{
  "n_kv_head": 12,
  "head_dim": 64,
  "d_mlp": 2048,
  "attn_scale": 0.125,
  "tie_embeddings": true,
  "init": "normal",
  "init_std_up": 0.041,
  "lr_mult_qkv": 0.4,
  "lr_head": 0.00683,
  "schedule": "wsd",
  "batch_tokens": 262144
}
Each number is 128 + 32 x the weight over its row's rms, rounded and kept within 0 to 255. Layers, rows and columns count from 0. Numbers have three digits each. The size before them is the row's rms in percent of the matrix's.

# layer 2 MLP down (transposed), 2048x512, rms 0.041, rows 505-611, columns 320-383
100:107125156104100181093123153131073095093121145115093096143144174177093121089126124141117165166188122093179098089176151099131105134131159144201133121114134200101114131161115116097150134156113122
094:126084186127096107135165148127184131083171094158093148211075103124105177087180207147181120124080130124134079046127144137154194099155119107122164107164165151114090067085158136169139146108135115
097:098141156152186061131087135138169110103180117081178126160145171131135146108149132093161114091097124141090140133117164136176099172128125135142157113093185128081138126141118116103097139116121089
100:115177123122122145200107158134133123133124173117084058159086121110141154164134089137186106094163117123194197197161146077116124110059145106104089096121165126165121109129125154139104080137163149
102:110079133183165095154126093146107159105127156148156116120166071122136137128077045103151099115108163115094144115116161145158136133127117129163151120097126130110144091164110135103151118164148085
109:125094140105094110142142010102097140144163093171126103124102153110114152085156123084129239108107155156173079079139150130125110145100166173181081109142091114182160110127131136146135159165154160
096:099117096081134112149139061146122085107166118115166099123180135072071116090133093108106168109171131134140137101151136101143135113099097147083110140172080150119122114161176186212148141110143199
103:144141171123132098136145105116131111156088107039179133119126104108120134161056121116125125096124152127135054155125093153105131139121117144167101162100136111078141126118191167155078132136177145
105:130194115162156124127126121115139158117142122173125088101126138131093138149133165160120139096086185116125114182099109164146150119144143077114161117121200150141080117098143150127128151128129138
089:091103100099162153120134132149136137129122120163102120122108111147164028147087117140144121140061134103122196137125112120139074136159060182107144141063093158152145088113130134136089154148134133
100:112109137108075106081110165109133181117164131107139133168130130158126111141175111047064131104155159163115157137096163146141126105067119094050092100128139124141148104120120125116196131109160109
099:106160115132134114060160094205081154106107121105133151126174129081116193057123129103142158125142155106166144147177142153152091094202152146136073084151169098125112122115108089119139129119107169
108:157076078107094147191142105132089145126159115104130112202191114179150145146150140099121116076175111140122126077135101138164079094142113104134148110094162163107095148103122132037098117078138115
100:058129135132176119182138088131088158178116096136062087130125085083182165148100111126107108120179175088104132176169168095085134125105144128173144138211118133159174105105147161083106104136113098
107:060126184174164112129152151156168082174076140123193172149178063101160170083088127171197105103136150074146136101072146089107084159172124124158140139123112125120114124109131077128109157098146165
096:168145158104129129071109179161158139059154159125133101128123166179096145097169109128147087141089106123167111076098125104117113122081119127156141136179191090076140129189152067108123094156224145
098:104158147112085112152111149065170125096075181160160140161135141101123124180090152091158135140172133184160119133130159126149082141141152136094146087164068134118150122073134173173110118116135124
097:117169171106162099078131048106054112134178127156104128070116146129127112112116142155126152116169118148125097084131165092101149153189088161118119116180195164118110180122086107166109125134064167
097:132136106098124095140203088102171120152081155141116207056121097149080169183128108111153073129168130101129099194144106123066152116116104128149164146171114138132093140086105085110148131145092159
092:142134111144180174113128121129089110108142127110123081124130087198240103112113150147062162146115079140127143067038109139153172129155165144195190184126114103132090103065081099108086151085125152
100:072120162105092082100163096138127163152138171138128139115114158136121069140140107099157132103129086151092110125162126124176082094120067129156144087120101131096086095079133102114131170121131085
105:127110077169181154136166143142146144111164172181146122185114148172134156084144142102131139162164146080119106090052094143050171104188153158134179174147124080126124127099129156112129204068168165
094:117132038126107141132151065114113132075141113081112082127139088178145118068147101074084160111147141155135123129155116116072144123107104109113124091142157154096192171114081188127048139134114166
097:114156155093126135145133161111120162179118174121124156141120132139204108082161088133160170108114091168157103112183079169149119099129137128150110122164105140112129124102125193158140076165121136
095:156094185137100200124151165103162120166089102077142111151182109126224169159128156175139134096157113166127097128039060104127161140040136086092149138098101152151103158124147081155149128186085136
108:099075114095124106096169141123197075141124147212166180129135107136134166133074118182121124162144142115152120113161145111144085132154177160141132106211093107115207122131089159148120127144131074
096:105157129135093158094092138083110182043128106130160182112136114109123093136082078161169139170077132109014132108083143111084115125121033094139099149160161117042123117121136084123102091089135112
105:122203085150162130128151128133145154160146101126125130054147166182140110113113136050156117133107118099085157142111119164135125142160072168108091112098086126089081107082126168096044092169119160
100:130119121122098107146148109073159132140048061166105128084133127114172166180117125112123139102121151087117110106088086136155071108171067145080167123135150078176149115139122186213100078137177206
091:143112152065156117109106119141142067124114139086138161098122143140109138117121096163108107147155215138170140120125147132073098124115120096122050098164116136155117162115104104102074155129173066
104:130131163123131143102153084139067182091110142167116128129179127136099142137117144074076145131165107143058090075181123130088157147122079136124140074139138090078112081139123133108153120099097156
108:074159143171099111093158084110102162129107107068130096153114180094095169130155114126147101155099115109148121067106140193134132167145081179152154173070133120118162108131139135141174165129152111
096:138133088133088162196123140124121099138126125038132139125087125109166144111171125125208120136095170077093140128066173157119112120190117096179143130088163107116195104117118124117153136121113147
092:081142119125132095125139126115189103159134188190127111137113094177126140102112117054124146155151140076157155060094167081098116167146101123143125106113131102078130130113105128103085063069142091
096:093095136131117122136148121137192138129148167156181163102056055125107137150123107098126141119110149077079165133125140055127118157128159184142125124190122196111113138130174119151140127138182131
103:154108107104140144095181141117160134190121095120107151137137149157146114081122203138137159106092164130114112189166100078082147112163193097135072118132091112105105178141134159160185132105090097
111:121122131124133215093138158092114180125132078138131146142129162118103103128152105100144154115168158105185093137150113159140141132110088095181122184082124080193094163074144142094178134092130108
086:105149118129196118134199103108103135173123136112151126121210130119090086087150141082130208127161178170118127105116150073103158115118133104150113075110100131154084150121104135149172091092146134
099:129091158101129069141128158117083089180163086121060105081113109155147137156140168169095180162181137132086132173121153107102184151130118072083126131110136070142127120146140119081136117155113141
099:173156108132131110142079105140108102164127163080096093138118166109065158108088109218077187119139145118079085140095113158105128133146125158139123164123120097162106109124181112139126127175134108
099:150109081124148128175110096135177120157143108227113122100141149150185190159174127119148117172137161139102131101103124069075125107122070074070126102111133088146143086162130088168084136050178131
091:084094146123130139145112148155104155142156114142139121076094168198156063102172152105146120125104120158152158162163154102077087110149149141151106158143112074131069115139109100102108182172173074
095:085193167129065144087097109086124124170052151129121168115099134089105091061100087141111138136164154099157108154075138114066126164122126125205190132142136076141160106135126145121088122108120126
104:133143118130126136105094170206134117124129090143179139142110100073117162105134191070205122089076135144088163097108143125144177083100116063157149171103128160186060148100156087108152165201084139
110:138179127128116208128109114112125064157142166131114138222080097108113157093110056141124117087149139132101170118101115151075174121103113188133158149125089173099106099112150160151134132129109126
096:124131113131150094139171111093171143152106121175094148161082141191071097070089141071140074107157199120101117131096187086138063079120158145148215101191118160094104142176107109116136179136187129
102:102107109091151150062136172102064119107144134133112113191127110101122137101136109144135118123138101148110079096147160189128153143102197123145133151194144106132076170141118132160092082143133176
106:161169111159105097160069103043095082150062149134105160098106152104166118178087099138107165104175114124121120157106109103118143150044137094125116122114121124117129128207088109087145117117119108
096:054104171161102159167110106191099119093096133174089121133116077089096108084192075136101169130122142124081148123137115126153088133100166101154174124160107142205069148212062133091146124109132095
094:178143123081093121147159159187121114112182145003121135113086066052166083113119160183156181122078109071119127095119166121069115113159150144093151188133147136150138169146112113121156080161154158
096:092071174125093062091105142151148106164144126089082101139147127151182114151124136149151124139162128078125135091145100128084122120163159102153143112092151109111169126151122147096160125162156111
089:097151149076123130131166174118174102135142127122127129101088101110127121103186124162077126157099097130071142080159127178120102172095148161139109144156190108081135169121116116125146078147131129
096:102162099174167079105096144077149118119090106189141122114125111168134135120179139144159165185167135156164127104067192113088154200115163123132185095113096103084175097086071072135125126125167183
103:133122116117124130155114147059123092116122123083071182158141126097065138099126141093137177114116127084136086122160110148161071129077076111166125166151127093099136128142138095105147107094137110
098:157090152043101182114130132124106088115156086148096093103079107050109133150115148113153163160129074122099149135177189163172152183111099113079104082115168128172067163084106139153140103113168054
106:187134044186146180161102082183071119036087180147109152103176160109087086114109085157130136119110107070156107180173136157160148167143130126127109127053145150159096124142133126133141137180179127
096:182073141129099131090120075127177134108183133088133093130067111064078114113139143119109126161154189091147089116101125122133181085131121149171175126161183136167072121106209125130126100066152086
101:122172100108119158092147102129128117127138145125160108047126143152145099111143181116116141081108109145122160133057112142162149106138124136115092096177155152175145104160188180129090139181188163
093:178120112149121112183171098081200131144101092146155110158154142119135129155232172116115096170094141158133119141091091115099130103142137185147094108058135137147118140146082184167091124122080166
097:149119139139107154162200119104144152107119129069135127094129157055074185131086147096149129130111176133171118099125180194087074177144145054101115135070151149084148104076192119090139200126136171
102:154149192109121145102211058153069114200138142126117109169144177102122111129111148124149072083085154144124144078154164177121138115119141150114125118094135103153074110115120111158143089062096160
125:130121116128065119058117152135091115147060136139124135133124122109137115148130135105053153187118077158193109148096088113141128114081108106101071100195097132122043145143204118157071110088120145
099:122177114078135133098180091079097139114193079115119080099131159120134121107108091179128092127082134095126161176113123180183139150135116138137114114158215066115083186131143128148133155127116129
096:143056067176089120106136131084159143134149092123164137148144140155122171110141148155125167155128121130101096136095093104202155169198098073083130110120115136128056101138175151144131100139110067
099:181100134101118132150148138097114082127086121175159128161117145135151159089145174152095167161149049128121078156129104108163133113086123114077136194177046155178125124147120188127083102163108131
118:144099148142154090125096121178163178148117066161175178129189079116141120084155135126143120126166126102128179141146144137194136109114172118172135129105148060133115148086161174131105126142114123
094:138146116095139143167136103158135142178162119123092056097161155153134135158183166081123153135176128084135061131149133172100187095121194078126107156156104119098069148078134162106129124099110171
100:103154145066144121091150147132152213158137109176095101082145151100094077127141076089102073106134166103140097083151176106114132114104142048118125144161116064100112070099122132115188142086128177
122:130103084148121165100107210033130133164184235135165102123085184129125164061089131124144113154124130140128145096124123120144122132156198116141118163153109113103117164069130152123126145079136075
096:142122114141135108160140122137112152152141105132106131083158137098189147117188128177094147083157081118132157159095071101138161132144121184060105135110170148139070166161124156156157164152091190
101:124105162142153140077075172085114066165105127131110142152106178175146108151102151107084129130125145116136089151127098102089148101121039098158140090115152109171139108154091090140127157053133193
106:146209190148136134125034106152153078179166166115085160151201153153143157099094135148136075150143121107059128197145102130167153168139092174047082130166121093164151193171082100125163142134106128
097:095128110144141111108123111098108116177136118125076144174113086101149138080154154090122190064127125073205089126169044086057108153153085154075112135081115065145144141067150168116164112109156147
101:155141094149096150100104097165155124175099102067124159123093144148147140149085091075151211077119109075104121156131129111160127124186076140096173081171095170126193120114098133131065117128159077
102:120129130127076126095123149136092105083141097160128127121106122080099104172094100092142126131091096126173162157113123135170090143133082160115135166118140092136149140106133133160168149142114112
101:131127142160112109156158182101099180107165132140142085131055114082076132124108166129103110103073082114172103106136070104161070070165193089128156106140133120133158110083174129118152153119189122
100:143140120105135123120124099098088136152075172036110083176126104115092116123136066136109108151125143118162123164094101163139100139105105131207173104099139170185158165159134172114150142137116182
099:140173131167183092164076094136184113096105140205157110098136149067013169146107142093165082164103145132131131163170118111172113133169191073135097108079124131079114125119132084143075112078115106
099:124106116081107124103150082088137121086163084172136137144058125077109116131170124137119074138161059120167094072117180064135102143152215128138118097069166114143107183119101154179124181120144105
096:092109088097121137104175189175121095134116088124118091119120144077173120075126105082142164126180134118086121068165129151105130143129155117189177138132105213114098110135182111145103133175102199
097:114136137098144059075102090146146077157118098041100147127112129155088109094135085131016124130110120175173175127111099122137128138161112083177112098187059169044166176113104087073125116095136088
099:151141117187167125125135144094163094116136086104124104127116116167115175141132122147192114153113163182117123163078144160099107141163141120106091062100149110140146156151116153152117108069123129
103:137140137189156147145170126109117187120130161178052138061092152136085126176120125178090073162114191172183139102096132090168096119151101105079136072165117134192128099109101125075171071120084110
109:135186141100183118164148093145138179157148121144080141145105170134086151157122161090122061168167181086083198139103095114053174089175101193096156089120080193053144145130138177128169076118127149
097:105139056144102100091126100098155110072137045159124153104169142127156093091142179161059086130147159086197100081105138114205091151141112102101143118105109181155086145142125133138095103138134148
093:186145132074145086164153150104108083149144096162072123075060124169096106174114153130154183129077146095116127163117133103105114151169060106133134129081102129085081100138094165140138164130188122
096:184177084099153156127169112088173113176164128143137151146175123191115133105141136142173130143114114072135092108035111087171164159163153106166074121126107110088142133108127112137170180139075122
112:190140113096079170196160115110116079072143131130099039120101128098081116058107057092113132126134128177090178108152160132171142144157153170112116140127099135103092150146156116134120140128138162
097:102152050100094162140143126135148135160125122170085119145133153175168111156144132113098071136217148120151129116178126114128153173111118132194179168162160145154133150154199174100131115162081142
096:117099090118110125098193144059205129206121097108128144122163234160068120133101092153135098092116163112124096118087112150147115093156120143121169157119061152153111105101175116141152163157121107
110:195110150127059163135120119164126162039054143092172139089125149078140112109154115153175106204137102133114136139138145109077143082122167090081109094134050124101136126216211093146101115114134089
099:086116131056145077188131164065113178132070101138156134089114086161086131108143074055119146205100099128185129162122186073155134133162160144105111148086102123107180145151143135192135114140112142
097:055101168136075115179107096100142094122116122101091154143169136155189114186103100080129203199166074152149114152148111113104114091087098122081158120125101101090147124150125143154155074152115109
099:137113129120138141169151177097138067163141116120157112160133138115164122120164142143197186088175126117128146127099099212121147139117178087056101184147136109150147132149138120130139139123164150
096:119088130093118125116095144145101124146180133141135084160151089153098145086106087110120130162143098146068163156101143097049102092139099193140151090115175191178106077182179152098087118100116137
101:173135131136177141091098147132124132141096106144125128157129118166109187140116175124123156126125133161125095126117140118138193100130136173124104130125129060122122148104128085106140143142142133
103:175110086143146132158149128140147136108137149065141152113204092070099089133103107136102095157067144165118130086141131175092127123179164113110153126098105145096167148157171141117135118125133176
104:136148098156138131106105198152127090121173142157160144164102115140120102164142114074119119173109069199123106161104156090150116178124109139190102098087153082097119095144114097157128079100103125
107:109071133157123155128119191146061163144159071143137091151140161199150140072140130141112158114169138181135109116122177120087100201100116148167093149135140152146116177143182165161059109135070102
092:135175099115100167171152104213190132129165077163116123121126112120105100147096143212124172133163171086027083159149099112145073169077102129102110130165136115097165126108080156124122169139104138
097:132131142180111151182123127222135134129148124084135110139155138148073148108132037156137171112105151164110125095105140163157078124131158126152093187066145154122071146106112111135141118189120127
095:063103139085094103107125117104155135132110146089109106132139118128075133108141138124110127113142118115137118147101124114102159151129117152130121069102105054166155099179158152161183127159146162
101:158141129109122171116151118128126125127169190119162152151065075088124091128160147075072188127049156083171118042117120133126113179164142119088124153145116154115150095216099125136105145140125108
099:091109182062117093121141115106146094178098130177167129150079154087165150115056150093138151083154144102118103136124096110129115150096094123131170067096172108101173075125185151138111137123107094
107:234165113117088104123127098163126140116110132128128124169116088193104178045164132101126159116097092084171114106162120121130118098110144157150177178086140118130110190141147153114134092142157091
101:128122121106104149182140136122111080104094155114128057127157120154167185150098098125170039135102098158143140162104180112106123090168104121156170146144108091087078117103168140127086138094117069
102:164114119168134118188128155086113122136120138142081181135144188111094106080095179106140131164070085110096156162095140078186104088141095097117072132113086188097110106129125119095119135085123062
# layer 2 MLP up, 2048x512, rms 0.041, rows 506-612, columns 320-383
100:155198126114156141173133082083080089138126111084123138096115101159152122097098047120071089080193124151150170155152145107092092196167144108175073158091143163078111096169091113090143093145136115
098:198121129098129138102139107090166155164201180122126144135108138067151173127153156127155122119112107158108099149116134149144152107111134122149124136141070113147062120084115110163080134122176148
089:166106159097090144119105099101108154151144130149175107151118122105189125178120106129055171116127107121100067141144149120129157141141126066162115133079175142175109111152166108105144110116098112
099:125122076107130154113139136118060136107135186150095112122125072127170148148166108135153072183099100141087101157139129090153156173120131154156127136146157113119090156168120102108150111136144147
109:138156126102069146152059136136116150140125130112170190088064142137076072153138125110115109126122111147052125110115114085097104078118115139144136112157126096113153174142120146069187104181120142
093:129093163151086130188098133120091116163077131138156122187150107152133123152167200183138092063057132119140107137154136132147130117119149158105135113080142129160106119108102102047186120188119119
099:182175156139077173157105170164133172116120104189104079128125153060118146169123109125139111110116128131149110144110088157137141139160092055178093150123164108093137090111128098139112130130162119
093:138137139129157096141161085145147111110143122141103175114116147130131127157120204131102100092139184149127121147104142100152088159175150107110131107035104125132105148098118093058140110114124114
094:162151143146175112172124140103084110125153135057120210147137096117094142144179174143131110112162153143070080115129136114117213120137195081092121112197115136145159064143146136153194112095088109
094:148157067155179119150056102152109115178156105098105153157138152186149161109105163095148161137137122110153149154057153105150146098074189143122158113087158172142098160128090148094123104087101118
088:128116163155074172082126129137197087117102111129165132156163147102115163109154057099127125139164129091181117121135189113125147151113107125148108136121129116121117149115095138168128108121168186
113:142149127189077071139128118174132108127093133136123109100118136179154161134142151095160106106141190145124176134127070158109135117137114121140111082192098204175135133110095108124203137105111107
096:103070179128117159172080055107094174064247107107153080130118156171091109089167152121118170122161096143151097109105112135134174137132099117139126153102140137061127163117167115141159094103074126
111:157132111068103097130108141081103102189189127137141111081129159121098104115196125075069159132087149078116100183094136181136106090145114153080150050112111159135133143075171146075137102121106146
095:188127142117090168134177133143169115147155140194178115199109121079114112112115130177166111089184145106126151184094167136144148210141060179117125129147093141134111175043103194191134123125061137
103:136097130115129109121163045154159134185162057121111118122136160139102128076158037134069146096121164106148106111144060123164148122168135166156142100121124166184126119128137136118167139185122101
094:164182119154081127145096193128173178124086136066169153089087156134106110051167114126134151124124087145131102135179139099109169136131106102168123112173156074142202128074150190170099129140180133
107:153169128120076113137102138130110099119076115108093133184139169108097152141175157146108104176116209162221141154135156110112175138094123152065120155070096140155121143133128144127119184070143174
095:135174149096181118094126176144196119153146098127124147129124157081074097114134127132199129129161147135118114167174121086121094135131133164063131109167128139153173125197135125138133092142109095
105:082144115133141173130134083122147064147053061069093130121122164130054129102071152121075082078114183097118120093126144177131083207150183103138149096139121159125159164091125134123118070162203133
108:184133125147143066152159116140140117122126169145152129122173091128082096162147117121094175126133137138091183137101114156142110123142106165123132162146141157156084143148104119089168188180141112
092:114103122098174119124113141073159160151143160119138195160190130136053119119137135151164191153063189165068097063105085170159090090086133157074148129122139121113122082139126132172142134094117148
101:167134135116143124143117129177154098166118161086077089110140083122064191077146148072118130103111150105137121129085163096089100144098095113139145107091114137052114149076165110086148075138106107
104:094126120152166111110087153147158124126070109098129081103198140175117130151138088120122141129122127164144111115163054172139180089160121119152143127211053143131120112090115114116067145164110096
127:054144191136140142130129059202231126151104137136174121119120144141152159122092129215119154165190136168165111166129159153169088180137124144108105143179108143126109119152174139103128141095110107
094:122106142212118126133158142114175026130093131169105045123144067087094152127134203124158113061142085166186094135166111139179142126114165134168132121125088091123107113128171139147114164123094147
106:174088143047183149069161119113165182138046138159125173149092092165123092122135168140148139085116128160139188130136113134112093112107135130148148082099153122128093099160150109102057151047141109
126:090060154172120110108144098088105102195099183107081106100138118089127092115079153118160145128086169190161104138160030204128064120131160155219147097077062125099140139077095092098117127078144142
095:103120061125098085123124105137143162114164104141139122207170054166168122181107136097132131152161098143146117116116158158134162155132144054130090148107189104162125171116128100174159116150130121
100:101138087086184149136139104158082108130112123189108130084127110123109130081181168111102115144098133165182128059103202115163107104124105132142122131085182083169148210104124052152087131179151126
113:144090074164124160143114140112194134091132096118143095131150063075153091114151165129151203126106115132130128178070124116131192137125136094129131059138201147118130122128122117117214115145121142
093:129096123150138104063117146110128145134108118191196144206125130097098146116106120144088118166158119141138110185144152110141070128113128091167021104113171077183107115142071119134069110102134152
103:102147159164091113087160137166170136141064106111174143204102144171095196110131109150101174053127147102151129153158077093103174165169149136101114213093116127180109142101146112164140172129122139
110:135144139147173117077185196149077115133176160139099150145111152112157138137171132092152119135155101147068120087114116134154139113134104193143135162115104114158143154194157156125129093081088095
107:103204160105125122146131140173169175164157109108157094116119164138138118178085095162153114168132132102107105186124122165184168082119111185147150103099106093131109137066115133133083143131104138
110:135159152143141132136148145097143147104112111157145100145154117128178136108159166095195139124170158094101150157119101174144077122088105065173078125183116084064130127104159116171124099154110083
092:128098166146059103138082095110100090122082123103138139101133159093146185138154125091162095100159105135098107128171138131123169156148148136135172184110095151161124125118149130104099097083133137
097:081094113142153160127072168123146192151105084116128165140110156160167104092189121100131129171150090198157115136143125157131155070122126158131105068121116134165145143094048133187113082102125099
099:109118119109169090089095123112090152181066118106161130147121104089093118082133145127081122137138076128129172142082137157204147087101129118140139118147151094084148090151039151107098123086166130
095:106123135109126078121096139125119130118084139137170191144111104130082146147179162155062086046156112126148144126122149062087105163160145098163101158119128139088158099128148152113162159109095112
094:118176091131113146131112114146133091147109170177139090163113103060146159140167080086135140180153092114100129090080168127110188138144136112152120139091169122169165136115145137128139112072120149
099:139104129113179115162178143143124063075127166100127115169113160200181184153156137152185090058158090151151090145100159170157124188148089111101091089084129124160143140134068078140129151102119140
099:121115105114106086156112103191170129138134160088098073136143189126081139116106159164137123113133138063163128179073121149119136113091159112144183094136106119169104105140086146105109115140089132
119:149070099097142117178143161160184102132163124139123166133119169176158127097091114172178111117170147134117109139171109108188137137128118079149184145164135186134069085141139094070148160151152114
088:129122119147154091127108160143121100159172161110207106163073130104146176144107164137145119104144146134085065168197072127137092135132145133122091157048158137178158141177157140121122177170121136
113:128104109145099176198132137049083063084102094130067093107131106030139131140122113098149162158118186093121121095132083129120078128168113096210090087099193152165156111107081083108214129186126151
122:123144158020094139105152127157164170092083157146143120084100110171062151128134144200115163135088206086143092084117088153172053184096122123131132103145102108107151131080077147095186093140171107
088:138108128103105105116168098157134124147129226071064138117116168070120173133149197164132114063112073120166184115139123090138145157143106144153109116105122148147124131104169086077111127108113144
102:144141136091144100126078110100159166097107153139154168172120143112078198076104121093077104162117069132117207182116125109080144130161073111078102152152147056130097102085125126144096113151078137
104:155113119111172145081146168108200119100147151179126131110138149178055096139206142150096089072115136171094114137141115145122138135126202162145102136154062128095117134143086128127119097146135149
098:181074168170159108094091158115045093164135130138097149116159128163090139118105095157148112135103101130118131155081146103075149086146127120065135140065116130144102124143127102138121163054092112
087:164159143129129152116130162133133101158172094074188170067139129134092155151069160146146098083203118185125121118071118130102147176189146127099123119153077165093086127140147092121141134107127082
093:146127107149124106135121148160111130076103138197165153133171075181140133128087113133129122136126086114088146156102212152152164144113138111093103105150139134106095133127146112088151124147076136
086:193118170112127149151096128105129080146183129123079131117142081116116122102125144102077117097121168125160097140165122142132151120108102121129174099134123119097122121167137168085088086121148106
098:172132162182130119087135116135060116120126137021093097093179178165110125110125153128120135137151087148158095136116151159121119132114136103071163121083142197145143123130148124105146131150135131
100:083122107114124123155190150139105158188122069144126122183137137188116126094174138117201111093124123136117164153079137059112178127110095123132124125125167061151108086115119135082148127135099180
095:129090154136180149079117111076136151125117150130103156123140180124145103154149124129201170176138082149108102120155127166140134096195131177156149161137139100145169123161132130130135042131071173
096:137129103099144201160081116132136096132108151139157156117128098146161114113156148132142159111142093117095126098159164138121140104069140115142160107129206162132090143148092074075122185130162131
098:123138116178139140107120115155088109112154111180158140121130142160173072129140098110121139152162111109092121179152070101139125107112130138190104138123115108140117155118137155181105079098151081
106:128173083171119064122049136087138189167211162088179148131070119125072153115147106099100110140138177134070107056106119123135150137128130139077137121122144099099152129120082164116159113090160113
109:163123134090130146065113096085178126105092109124087143088067113108169113164112105115148082097112170160153105158073077109174181114086074185158119097128117082138120116162112156132146098125126078
098:137118118152104174182148134151139098098153133162124132150130099134099106143137069109050121101102121089170084104140113134141106101110113157128100122116139199141186133147182115084119180193151132
111:119158169160149143158100067212105129111132114130108118143165126111139129182120106019151139169148136133064138097184196169152112110091180124137131129063149154131161112100134115141162122103154134
104:147085110074122108140111123166116060140102163163122104083149052086134069182102120085104076117127136158126163136132176152166115068097137096134162141087100178125110062113174138128170208111146148
109:130111106074182124131100103141132145143124155115108161166133114185116131130166162159126053112149156108101099111080096140144068054172099135129140155150089171132118190095111115131131138134100132
087:075141176166118181107150160137136099165160104083091127172140129151130144145109153195144189145157091072168150135102231120132107152099139079115127091130175149124143124144140149097156159138149098
100:203147101093135115136197148110087118196135168111053183177148060126138117105134144124155122141144181148131137146104115125126093071120067171127067157102171204157123130142100125132118158113123111
131:102158016129064143116081089175118099185168122087119136112159200180120135176101106144139142115186192132180123124163065173121093141075133140097106142101104139086138165143096123137097160068183028
093:099146137110085156131118088121119124168114143144114119148083110156149120094139119089081117083182157156105106147104184161091146156102107169148156114110176115050158171109141115157106155050127090
101:123156106127093109099121109094194171103118116138133141103134077120195163077148138077168150106088135125095108128183112152101170141120164103119083175157127151059118140059125196124154104109184077
099:080156056149130109144149121192183138103138076096187108118189137116102181167159072111114112129176043170142146133154141122102060142049178088129154137129131158149096131118129192139120144138151179
093:131137137135158124109121134181211111141097110111175091167138109108095166159115181185169118179114188141145149174151157131168138094177173145178145134147106148155133125132105085088110109186125096
102:101174104111119128142120094129179134120133065146179169166167078139213107169143165156143045108155116162126133113116121143112179173116083128197141164179122112112162157114162109177146176184075137
097:090094114110142136147094128136136134154116062148139185098074096182126102149138074151143140209134120164110083129099129106183118101118071142126102151086141048066049157152123136136120103139126096
092:155125162173104100108158183174122107100144166087125105113099133052127153140102124132151102113179153068091126103076129136131134119160155134126218158119102069124084146167118146155177151089071160
094:146080136102102155176137101145122144136125160169056046172169161109082162119115140154127110115141082080117140139103128124155100146117130114085099103086141145171140106167169107173073163184080106
093:171174209161166146104090136145045112155091143140153145150077092157148092153073113106121095122114125141145115139142128105083147097084147137147055135147132112145112097105087105166163110111129158
104:100170096133136082140107090110127114137127130128133205157135127125121138135098139126125173115091134096105158080193143141151115103152071117126105103139149120138108124090125131169110068110164161
107:111142129137147094130084096073108143101188132121192131118146103107161085102140062128126108112119082120116089120164148077150151116099139123121103146153119059157040130084129115108134162081176111
095:145166070147122109195114130092108138126076138132142138107185129129113140148147131123142147105148143167126101135154098130141159191169146144112170135075189099148122143148149099161128124120116103
101:053106138074110130135131124162119146130139142177148132145143045142112118110185157092135094089125089089107131111156124159122129087117138134155173101175143160113134085117154109145183102125139170
099:094164161116023080147108154098130170083174137194191097125189177107155141097192136117119166158148112086053099127059150137146191104084125149151115159087200146098096147166097123168150125098117110
098:123164147119154164108092124141105122138132081132125120135139110166130084070160108100101157096147124131157149107174084145149091099116109178134125129157108146131149134108131155103154151191134162
092:143200143097150173146135126149175152109089133191098100078095179087111182141111093126203127112127130159176182075097144135099129105109147089143140144179117140154134126139119092115126116154159142
097:108106121143104136105125156138151156160109119071195096161196105133106118103128091088112092113188138185134125084131161118088182198107178158104128102138130191132116125162156081121136109188075116
088:095078127106099133128127127091160137167093152169154137088119123088115140144120193149151111193058129166114163163125110159090037130167093133098143127108121096083146100145135107154137159186133144
101:177095072093123046128140098125126077124117146132116160060086085151138130147157130165126148108188150188151118191134103095150158093117091134120102109141187135178180084152110132107163062112174127
097:158110142172181088136082113095126093125137101108094155142072124133159119131131173127131130088097115150148114086133173120136048110110106088110109142120086130078180083114149135134139114190149140
105:139121163157124111140088081110081102098115142143151173114112088098134171134146137119101114133141084106076160101143157075159145120088161108143093142128162137119149172111079145148110122174115166
112:163119108100131205055163101138045163077034118123132177129142161146146089173131134106185109077127124146080128109122125156161135128152143098067127141141137151125117064147185126136100141155134049
097:135141167057154123127177142153104188100106161148152124162106064150102168125130080115131121103205108123096137015087138105133118122154140092155183119092120145150071119114145114151113153119112106
096:088076116094190126106140116101093098176079092147190131156192172082059159162150125116082140114167155143112151149057082087174124150128136161058102145113166181078088090097162113140129133144110097
089:139138140117087167152109081160165134145163191116149158168155150097121095105096167134145137103109123125101077111105210157103125144123099106168153131178124090139107155150105177130095121124081108
099:105148133173102122142142191166187125088142112096182115095094141122135135078167111147166152116175109094148113123103137147110134101109081139133207129123169096111094147118118107128113131158187136
096:111079103145092133148112109125116137138139163143140136158062128130123127130122185156100136129125145115159089115142085153087075153102116107179155138123096172096142093126105078152130120104159072
109:105146087176126153075129179092048089109093112124076159110100160126126140140118116178121116141131125125119139113159123128193148146154114140146111129149142094142142142115156056150170167106145149
097:080147118106111151144136047116121147100083130120077143110142124142139161180160147106102138117097139088130057138197157156159112066093155177127077102137124141049092142147154165089097129089169117
105:132119165077093133146173145111090111186165193167109134190099128072144128091138089141112185123156139113140058122106126135160130152097170104179220151141124125074116096130109090121116116079178128
099:141117126113178128058101113115089153163100155209133095158169155117120174185199113055095126115119118180159168126112123157120127083142145128156133095099131134132129117167081115117099136104121137
095:117179107115105125132111133069124132156141127085058177108114163125118095100113118148087105165131167091120091154110109079137086130083107154072141163152106130115128121129108157097098139132119168
098:118124083111156180069205164142095185094152112151181075112126135151090182153151153116128103093152112125140128161161105140140096150161146162113114111096160149116133140178113054163113117191129071
096:122157135112190130109158041118116179146104093141158106126143094114083131143161115115105102085088104127111076200142189105143159148162151107069135127087212180121106122151150117148147081085175130
106:173174098124120126144182127120148042104133107143122132128122175116096139122120131128167094133072103208055071159122161164203160090129090150080154153096111106194098073125133116103107171171159136
098:085129079149083102143160167144131049103129123103121099152114145120084179142110174172158107134072172109181154157143117130092189187146119111149143091063124112102175193118106115142098143119175089
106:147217095168094129077141158135078136163141162144121115120101126122116187062154153155116163163111090048139095193128117140149151139106121085091142181092133127112122151136110158074181175129101138
102:095137100150145119137074135168104160157116080141147087107126110153093190105144121127103155098132144183099096117094176105137134123122152186132085119125134162152128183137136152139152102144109157
091:112090125104156150175168111143104050178127168133199133156142121175132167049124153185136108118151132197155148144139156127170156158150168111106118136077135096097110156186134101117103124136191146